config.yaml
head_dim: 64
intermediate_size: 1536
hidden_act: "gelu"
tie_word_embeddings: true
decay_fraction: 0.62
Each number is 128 + 24 x the weight over its row's rms, rounded and kept within 0 to 255. Layers, rows and columns count from 0. Numbers have three digits each. The size before them is the row's rms in percent of the matrix's.

# layer 9 MLP up, 1536x384, rms 0.222, rows 131-152, columns 0-127
099:158140149137135128104191118108124124132109119076140102112156143147127095068139152091122155108082118110106130133133173166127138158161114129168141132113135092144106124138154139172169166128092113114158109138134117130178115139157123108142138153126126163142134104136132137104144105148069145109096145156141139115103091144130124152108151141095105141161142135139103114094156156140102135115121
095:134181123108116106159122148132105165160124130118133110114163153100099152123156121146070151152142102118090077125097153116086117120128101092153104115090075132117170144093113098115113156107133119126128126144112162151129108140110140123132122090087116161144116119095146130181114145115121113167120185107165137102164146120109142102145145133139121131165118125101131116145122162147136098156126
103:151151146127107121157121162141169132156078100129126136131116157117165118138133106140122116086149137138112148151171109133136176140113109161080137100100121089115130143118142138124105104144125092101112150105093125126176109114107152096135118168116150122113119162118137118160202117129106132121162158139149111094123156160129130163117143108128147122158162111118149154113134158145122122129127
103:141100085150108144118121119170132121182109123140141133181149157135134124147117110126133110138149169116158098122140102145146128116104157109155123107100117175090147120098096119175164069132152109103122122119158144092161084125125151112142144105108168145124144161152122125130131117130123077169102140146120119094138102086146136158112131103121156093121126084112135156098109117107138132104124
095:117156166170084122151176116135130138108142162183100134124111161134087154110096115134117103098116143122141145125138101109087126165203108090119145122144164130112130172126056155132150134116158165127147150121128088109127137084135092147089108133104150126152148174140137144131126133164148127156123147096154176119101151146124111139134142107125134107112111152135131125127121136112152138124146
113:084111122107117115134129147149126153117165156143176120127123158116116123120123109153113127099124106138139105171096085123150125095101102123124184099145125135129136119108147131149207147138095131141098172144144158140130101101180133170122116150118110121107088130147155120156123108157137137115072134159134093134064123150125154128185137152140127100142121124131137164115104164080093118146104
102:110109155114112162156160179136115113154130123154157132095089149099141117104145143130105155121110126154103160100119150119152159141118124177138135109145128138101127148152083110117134133149132123154142090129154140120134151117115129140144101159093128192160131178153156061151134153123134105156112121152110106099111114122135111111160144158092122119126118136094168127152144116110138121141109
096:105111168158158135150133121195138068149147131104112142108125144099151068141079128140128124104136156102109167112145093189130062119129113130148126097100162105183130092154146122134134162120068133135130107094132161131098132124102127098137153165091142096137149122169161098141126127151114149125132092109084124143157139135131202149105082114078121130175118129108140142128124145109114136124132
093:122146086121141136130101136141113106153186168088146122109126160102122153164133073100079089149161119134124149147142083131086107156169075107165085115133107135152128070132138132146129142132151143137112141139144136154107182153139151161134117150124139107114110158069148134168134108140155150129117121075106146160129142180118113123159143132175129114110119134118124099129147128112098146179139
090:129161135136058116093111085125104090103135138147160154126081132115148110134119119148143112105102162129127140161102135114114108145137112108122094143087152124144115153120103131159096142118150149157146099123119116192109160106124166122131151169088148159155115080118148114145104104180113139128074144116092133163147110136143148158127103080131132083145125098147112120107112135104160125139145
104:108167095091136090185132150105123106132109144184173106098110138169116120148138135134112120139145120100138067074152120139127139102140100152101147143124175139087101130117106175124137133113126109097123104152092155123102107112129087100172151113118123167158132182124145126150141153139089130138191145175141093124133139109127089117148106156121181162149125104132097128122186115104134101118132
098:114135121154126107114088182159148136184194115113120126139138126098179132116107134142146100126156133144101125092106148156179100133104127130139118133112088158116115122146092153173118156184130150118130139147102117137104114128140132116121113126113137071158177107146140157155099128081147135162113122134091135147120148127133093103142161109132134153139088097143129113112117110136127132140171
098:064135122103163159097135133118133102161150108149104116130130146155134150116156139159146167125119155171157142150117122145147139118086081099109130103141120144109108121120112138105136138162145134138141174094130099096132109134096116142123131141083189146119130103130143153149147121150160133118135129099129126101110111097095170105126157156125141156127096086124068116147110143156118130103112
097:094133146130156159082097147114110114131162113134148130173160111107109145128112105106114112105131114130150140098123148143097128138132151113120089148139167174118122136083096147143138123078107161128107123113131166107209141127122089107117111160141148145107159150137083118145123128154131148149144142109143150113118101126131106095145156188124122135129141151077139125151166181115127147129121
110:117139153124094087144114147112082175089131117146150120128145113145140146097112105170146158092128111116130137095149123142111104136112140118120068126075148132161156109131114137155100171159108115174127087119176158118126115117159141133140185117144083131137109116166158099133145132160158145126105154111123164125113189126153157151121130089103146130149126119126058141102131143113134119091089
104:152126110179170153159144140152127094125133122144164106139124159159061086148148136093131147124142123068138106143096112101154142132168150145125153114139159135114144104136135103122174105114121104108110133126140127124135127149120123112158140127159086134116124089126143062157118139086114132106120138185120131134107110152118108126115114150097139128152155139146140117122148203140122163147138
102:125146099112165123158147132135152111103098129106129114163109154114099150130130112100155117094068128148163146137108115154120103107066136150125112119134176125115127130088135100140113148123163083096150145112137084128154115140079109095122148121132179145107095100149144124128162176116183145134081168185105128103117137114165105145164134130093121117142108128125117168135118109119148166120174
104:130141109134104135118118148096107123188152159140155087156134157149146141130105137161098108091140120117093119149106170162110146125136131162085147128133152151117148127153118164150116109118112092115123120130127131154124169126157102128146118110136136169146149118163117109154170152137118146116135078110104114145097167129132154130146146128113117124102124121117107124154099132131121121140107
091:121142106133097098126119136110143152132090160157128144134147125124185139116101132133149108115121131095171140143071155138113110158114104149117106139123131121111162170084155080156107153090101125131093106109100130147113105157116113115172106122143120111128133127120138117115136133087146118125122164113155098152133082157146183140136144138121126107135117105104123123161125150125177118072140
106:128129124134113136150112127145168127148107121133133104126175072173111125128145170178136132142142115094149112139180131077120158154149167159137135135156163129139156135111143143156109112109137159120108116164119145139155122139123105129154097103125130127132137131131095147151103133133090132113108162147156119168112136151092188115157119112115162132111156076131097105121148112134121103119142
104:177125120111115104127149096104132119138119109145115146156111146148069113150118154134187139117110143112125115138135101141117143115154148129142152134085156108149134152114131148121119099099141103158134133106169188116150138169079141142101131109136108116120118097112185122149156129105129170114136160155110135156127137092114117111109104131103172137106140118129121101100163148137095068112131
104:141089128143121143088158137096166139156109111121152104119102137117100106152123134149151119098137107125100092132150122134126131144148152110122110163112148085139130104087114140092118107144097147102141154101102145111098177123135097150162138155102114164127138125126088142117137099148119098134104144153123181123119161142136146145113148152144120114151134152138132094116129090169136150144146